Part of a small language model's weights.
Size: 16 layers, 8.66M parameters.
Architecture: LayerNorm before each block, rotary positions, attention and MLP in parallel.
Training: a variant of Adam for these matrices, 591M tokens.
Each number is 50 + 10 x the weight over its row's rms, rounded and kept within 0 to 99. Layers, rows and columns count from 0. The size before them is the row's rms in percent of the matrix's.

# layer 7 MLP down (transposed), 768x192, rms 0.0905, rows 573-606, columns 96-143
112:38 25 55 44 51 57 58 40 42 56 42 58 41 68 48 38 54 55 62 40 61 45 78 47 44 44 69 56 60 48 53 71 60 41 59 37 56 57 65 36 55 40 66 45 54 50 66 55
095:61 47 57 66 25 47 61 50 48 42 45 41 44 37 59 73 63 36 58 54 39 57 63 36 62 50 49 58 49 49 74 30 48 40 39 51 39 51 60 46 53 41 37 39 48 41 46 55
100:47 48 38 44 56 53 61 45 48 45 65 63 55 30 56 52 59 30 51 47 45 66 35 40 46 54 42 46 49 51 72 50 41 41 58 45 48 44 44 53 58 46 46 57 56 52 63 49
114:49 61 37 36 34 56 60 46 52 58 53 45 36 36 62 46 39 44 55 52 62 49 53 42 41 50 70 37 50 35 44 50 51 32 35 59 46 46 46 48 57 39 39 67 35 48 48 47
093:60 52 64 37 61 51 70 43 43 56 39 51 29 37 53 46 47 44 45 64 43 37 40 51 63 53 38 51 49 48 65 60 53 66 49 45 50 63 39 53 54 81 37 54 53 64 41 58
097:70 63 41 37 48 56 58 47 39 46 44 68 34 49 69 56 49 44 44 48 42 36 43 26 48 54 55 59 35 52 54 54 36 36 53 69 37 60 44 34 59 57 54 38 57 54 43 56
099:37 41 48 37 41 53 65 47 61 67 40 35 51 56 63 52 30 41 59 36 38 67 48 53 49 63 36 35 39 50 60 55 46 56 48 57 58 56 58 52 35 51 61 49 64 39 40 43
095:64 43 54 45 57 71 54 65 49 53 49 49 49 49 60 57 38 38 33 43 51 45 43 52 47 50 58 49 49 40 70 43 65 52 48 24 61 43 45 25 49 62 39 58 58 38 35 60
090:54 54 42 44 62 46 65 38 43 40 48 43 49 52 52 42 52 40 40 63 34 42 44 46 44 46 63 55 39 55 60 44 48 66 60 33 58 24 49 50 63 43 38 47 45 63 38 39
113:67 43 39 47 68 33 60 43 44 46 56 31 53 47 38 67 31 72 33 39 30 61 48 59 34 58 53 42 51 59 48 54 59 59 51 75 48 55 61 54 49 39 56 48 53 67 30 51
088:47 68 58 37 35 35 59 52 61 37 58 57 51 19 59 54 51 62 34 41 66 61 50 37 58 58 44 66 48 39 30 47 48 29 33 56 55 53 52 53 36 51 59 44 62 46 42 43
090:52 65 35 45 51 55 46 37 56 49 35 49 69 43 48 76 50 44 67 38 44 42 56 43 52 53 53 42 63 39 43 55 60 44 49 35 53 46 48 53 36 45 47 48 45 26 41 52
100:48 40 37 42 58 44 55 49 53 67 47 42 48 35 53 40 49 50 48 46 42 68 59 64 52 44 43 56 44 57 51 54 38 38 53 66 47 52 58 56 46 57 55 51 41 53 40 59
096:48 41 50 30 36 52 50 44 49 47 43 65 44 50 32 61 51 39 35 43 46 40 47 60 49 48 30 37 37 43 49 75 55 41 59 58 68 45 56 49 71 54 53 55 69 51 54 44
092:30 50 57 46 59 47 59 40 46 63 49 40 42 51 40 57 66 61 39 64 55 52 40 25 50 51 38 39 58 60 35 42 56 57 47 43 37 54 57 46 32 52 55 55 38 56 34 35
101:64 48 49 46 40 43 66 36 51 58 54 40 42 69 56 65 29 51 42 56 57 60 54 47 65 64 47 37 66 44 67 46 52 51 54 46 49 35 42 41 50 43 40 49 70 43 70 42
096:61 42 72 52 56 70 35 48 40 49 56 42 54 59 55 53 48 46 51 57 51 56 57 45 53 44 45 29 69 52 38 58 58 59 50 41 47 53 48 50 55 46 39 43 46 58 58 38
093:55 57 30 36 67 48 47 49 57 52 45 48 67 56 43 44 63 57 69 54 58 36 54 46 33 60 62 44 54 45 50 46 51 32 34 33 37 39 62 77 53 60 69 43 51 58 63 62
103:49 50 68 47 51 53 58 56 25 34 40 53 57 33 57 65 59 46 64 58 49 50 40 35 50 38 56 43 59 39 55 55 50 42 58 38 49 61 52 59 65 25 55 33 62 49 51 56
104:39 60 38 44 43 45 58 34 35 59 57 47 63 51 60 40 27 41 58 38 55 54 46 34 61 35 49 42 47 54 69 48 52 38 75 37 60 53 60 47 53 29 41 48 66 51 53 58
105:54 60 47 68 31 61 40 57 27 41 53 51 58 72 50 57 47 30 46 43 36 53 37 51 55 52 59 45 48 55 44 32 40 74 55 45 65 42 55 40 40 41 51 60 38 50 57 39
099:47 62 69 55 45 59 48 64 41 43 40 56 51 48 50 55 60 40 55 58 40 37 42 59 35 51 55 40 44 52 63 44 44 47 52 55 46 33 58 44 53 54 39 48 61 45 50 50
089:68 55 60 47 52 62 53 48 56 43 60 47 45 43 35 62 34 52 57 48 46 27 52 62 45 48 50 56 41 50 60 67 73 55 64 38 55 40 40 53 65 41 38 38 45 51 57 33
096:48 74 44 38 51 46 60 41 33 49 41 48 51 58 39 45 43 55 64 50 64 38 44 37 51 67 48 53 52 50 41 31 78 52 32 59 56 56 62 57 52 69 47 55 42 44 57 48
096:42 30 43 30 48 47 65 57 50 44 47 30 48 50 43 37 42 57 33 47 44 47 42 55 48 37 72 57 45 54 52 61 43 54 47 47 51 41 59 27 58 44 34 58 70 51 42 67
101:28 59 47 53 54 58 55 43 60 45 59 47 24 70 40 46 40 60 30 40 53 57 59 44 55 48 50 53 44 63 63 61 50 72 47 30 47 63 50 65 48 54 44 48 59 50 55 55
115:45 64 38 56 47 52 54 42 51 49 51 28 45 60 48 63 51 54 65 50 53 47 41 47 54 44 55 33 45 40 48 52 54 68 43 52 59 52 37 62 54 40 64 56 51 58 46 51
102:42 68 51 62 59 49 47 33 55 42 49 45 59 34 43 53 48 42 48 31 54 57 48 30 50 49 40 31 55 64 50 42 42 60 50 55 59 48 41 52 58 57 52 41 54 68 53 45
099:41 58 38 39 48 74 49 46 39 48 51 44 41 54 60 52 51 40 41 49 48 40 36 50 47 58 47 49 61 43 41 38 75 53 60 43 60 57 67 47 57 53 49 56 16 60 60 50
100:23 49 44 58 41 52 62 52 42 52 63 56 39 41 69 55 45 45 57 59 55 52 59 45 55 57 37 39 36 33 57 58 53 55 34 61 40 32 63 54 63 50 55 45 48 60 53 38
099:51 59 51 46 48 58 57 37 44 62 49 34 52 48 40 36 52 32 44 58 57 60 52 49 60 48 51 47 47 55 58 64 34 68 46 47 65 49 43 63 63 65 42 48 56 60 48 34
111:54 54 52 38 53 45 40 51 56 40 49 66 55 48 61 56 46 54 49 48 40 52 60 62 54 51 48 67 53 54 41 39 43 47 51 48 38 47 45 53 60 41 58 44 42 40 57 53
091:45 47 48 53 50 58 43 50 40 60 42 54 54 48 49 54 62 63 40 53 41 45 43 62 55 46 49 44 41 56 49 50 45 53 48 56 47 29 48 66 20 48 45 42 52 40 60 48
103:56 63 46 45 59 57 71 46 53 39 54 47 54 42 59 42 42 33 56 48 39 31 41 46 57 35 57 29 61 57 53 52 54 49 36 54 58 43 38 53 63 49 44 27 40 54 50 45
# layer 7 MLP up, 768x192, rms 0.0918, rows 574-607, columns 96-143
094:47 66 52 52 51 59 30 47 39 64 57 38 59 57 63 43 44 61 35 53 49 57 29 58 38 60 56 49 47 53 36 49 49 60 49 52 28 43 42 52 53 55 77 52 51 50 54 46
101:51 50 58 58 56 28 49 33 59 66 55 71 45 51 62 46 46 51 54 56 56 54 58 33 51 46 47 32 43 49 45 52 30 54 51 43 14 67 37 54 43 51 60 43 47 29 59 44
107:57 43 52 53 50 64 50 67 50 53 44 66 66 54 49 51 46 41 49 53 39 62 39 55 55 54 53 37 46 50 43 43 50 49 60 50 49 64 49 42 53 47 46 61 53 43 60 51
095:50 63 45 63 40 56 23 45 52 47 56 59 57 43 40 42 62 49 55 42 46 65 55 30 33 64 67 49 53 40 26 41 30 39 56 60 61 55 55 46 49 25 57 42 68 39 53 45
096:45 48 33 65 46 53 62 53 55 29 55 44 57 68 47 47 55 48 63 48 39 74 56 58 47 46 50 65 58 57 60 54 48 50 46 33 53 50 47 51 55 41 46 39 38 45 54 51
100:72 47 50 35 54 50 53 60 49 56 43 60 51 40 37 46 54 42 53 41 49 46 65 51 72 44 58 48 59 39 43 61 71 32 56 54 36 47 63 30 53 50 37 53 41 54 62 64
099:43 53 64 62 49 38 27 41 58 39 58 51 60 51 46 45 64 52 63 48 62 69 56 41 37 65 39 36 50 58 43 53 28 52 62 58 52 58 51 56 72 38 36 53 33 60 66 44
094:44 36 49 54 48 59 28 75 53 53 61 56 62 46 48 60 44 46 66 58 56 55 66 53 30 64 48 62 67 60 33 37 51 47 58 36 59 68 46 58 56 55 69 52 43 42 51 39
104:59 45 56 38 39 49 32 62 62 40 50 60 46 45 55 54 59 47 76 49 39 44 47 67 58 55 59 62 58 43 50 38 53 36 48 50 61 67 39 31 45 55 64 52 59 53 79 46
090:49 50 41 55 47 62 51 45 52 75 32 52 47 75 58 42 48 46 78 52 48 48 49 56 37 46 51 48 55 57 45 53 39 68 51 42 47 41 44 59 62 65 44 43 34 58 55 57
092:39 48 44 61 48 35 60 65 59 53 53 44 55 46 49 43 59 53 26 47 56 64 47 55 36 51 40 49 48 65 48 45 54 64 59 59 43 49 55 53 52 37 50 41 41 47 60 59
102:72 56 38 34 52 51 52 47 43 27 41 63 61 74 44 65 47 38 42 40 60 37 49 40 67 40 40 58 52 55 41 41 46 60 53 52 38 44 27 51 36 41 60 51 48 53 42 45
095:55 44 60 60 58 44 61 56 64 35 33 44 62 33 61 58 56 45 41 41 43 53 42 41 38 54 58 53 64 55 52 34 48 62 48 57 32 51 37 54 32 41 49 36 52 47 62 52
099:68 52 43 82 44 44 34 46 71 54 32 37 52 43 58 61 59 41 44 40 55 55 37 63 39 39 33 60 33 61 51 51 41 50 34 53 55 37 47 72 47 54 42 45 53 35 54 59
101:42 50 54 38 56 53 39 56 45 55 49 54 58 56 43 46 51 36 48 43 48 43 36 50 45 51 53 55 25 56 42 56 28 42 59 37 44 52 58 52 54 56 52 45 39 50 51 53
098:45 60 41 68 54 29 44 39 39 58 50 54 63 62 40 44 48 42 50 46 29 49 45 58 42 61 39 49 39 61 48 58 40 41 43 43 24 53 48 60 58 66 71 53 60 34 65 54
092:39 35 48 48 32 51 48 51 39 49 35 70 40 42 65 62 34 51 29 56 45 54 53 67 61 36 61 52 49 50 64 55 48 55 59 52 64 49 30 32 46 21 53 54 34 33 48 42
099:60 53 59 51 41 50 52 48 69 65 39 71 46 69 51 64 38 52 54 50 51 51 48 64 57 43 61 58 54 58 46 30 55 51 39 54 61 52 42 48 46 48 64 37 49 44 58 46
105:76 61 64 60 52 52 39 59 56 31 59 55 45 39 26 44 59 32 58 58 55 55 58 47 43 67 39 45 79 62 28 52 43 68 38 62 48 48 45 35 51 47 67 47 46 47 63 48
105:69 37 48 48 41 46 48 50 54 69 38 46 69 24 51 49 49 51 46 56 57 41 48 51 32 60 54 44 46 58 62 57 63 41 50 52 36 68 66 60 43 39 50 48 78 45 74 58
098:41 42 50 41 62 40 37 55 60 52 39 49 63 44 48 56 56 64 29 53 43 62 76 46 40 56 28 62 46 51 46 44 67 42 48 52 45 68 42 42 63 35 63 51 45 46 61 44
089:39 64 39 46 48 54 58 44 47 49 53 46 64 70 49 49 58 48 57 50 52 84 47 40 63 51 55 50 49 54 34 54 43 41 53 72 31 46 61 51 43 68 42 52 52 45 48 68
101:53 33 82 49 48 51 24 55 63 30 54 62 65 58 47 71 59 58 34 64 35 55 45 38 53 53 31 53 40 55 63 50 49 57 50 51 48 54 36 52 44 50 48 48 48 53 47 54
099:68 66 59 70 38 56 51 45 59 48 57 56 51 54 42 59 42 33 80 37 51 45 55 57 49 47 54 52 60 59 42 43 57 41 58 50 40 67 50 67 45 55 36 39 48 41 64 33
096:71 38 49 35 58 36 45 54 31 58 47 54 58 29 49 54 56 42 53 55 48 48 46 64 46 38 48 47 42 32 46 40 52 32 62 74 46 48 50 34 51 49 40 45 56 45 54 42
109:50 57 64 53 49 47 42 66 40 53 66 51 60 37 57 32 39 41 50 63 39 91 78 56 62 55 52 64 64 56 47 31 45 47 47 61 50 50 50 43 47 46 44 19 42 50 45 41
098:42 31 61 48 42 68 35 47 51 62 52 33 53 53 30 55 43 68 53 52 59 42 49 59 55 63 62 40 36 45 40 59 62 37 55 49 37 55 37 48 59 45 64 47 42 41 69 48
096:48 41 45 48 48 49 41 37 53 43 52 62 48 50 51 66 43 49 69 49 43 47 63 57 58 54 48 62 50 60 61 54 35 50 53 68 67 59 68 51 53 55 61 69 67 33 61 32
105:79 57 53 66 64 47 40 48 53 46 46 60 40 42 53 45 50 49 60 56 42 52 39 41 29 53 58 42 57 65 32 48 45 38 38 44 55 49 38 54 46 58 48 52 41 48 64 50
101:56 64 42 50 40 66 38 70 57 55 63 54 53 64 44 67 45 62 73 43 32 66 49 53 55 42 43 61 43 47 37 47 59 23 46 42 41 54 44 40 67 50 50 59 52 23 46 55
121:63 52 51 42 21 42 37 57 51 58 63 66 54 37 45 59 43 38 47 57 42 50 65 60 51 62 50 48 62 63 44 36 42 63 47 49 38 51 31 50 43 63 42 43 61 42 56 69
091:64 38 53 49 54 46 45 54 48 38 61 51 46 60 60 55 41 32 55 48 60 69 50 42 40 61 46 50 58 55 37 47 43 47 63 42 45 61 54 49 66 65 48 46 50 57 46 50
108:47 46 61 60 55 30 34 56 35 32 49 70 38 44 51 63 67 40 63 71 39 52 61 52 40 55 60 42 53 52 54 36 34 55 35 48 57 41 53 65 58 55 64 57 68 43 46 58
099:53 55 40 50 39 42 46 47 54 46 66 51 51 54 56 48 10 46 52 55 63 58 41 51 50 57 51 49 52 50 50 28 43 49 55 38 65 33 44 40 50 55 37 36 59 54 47 50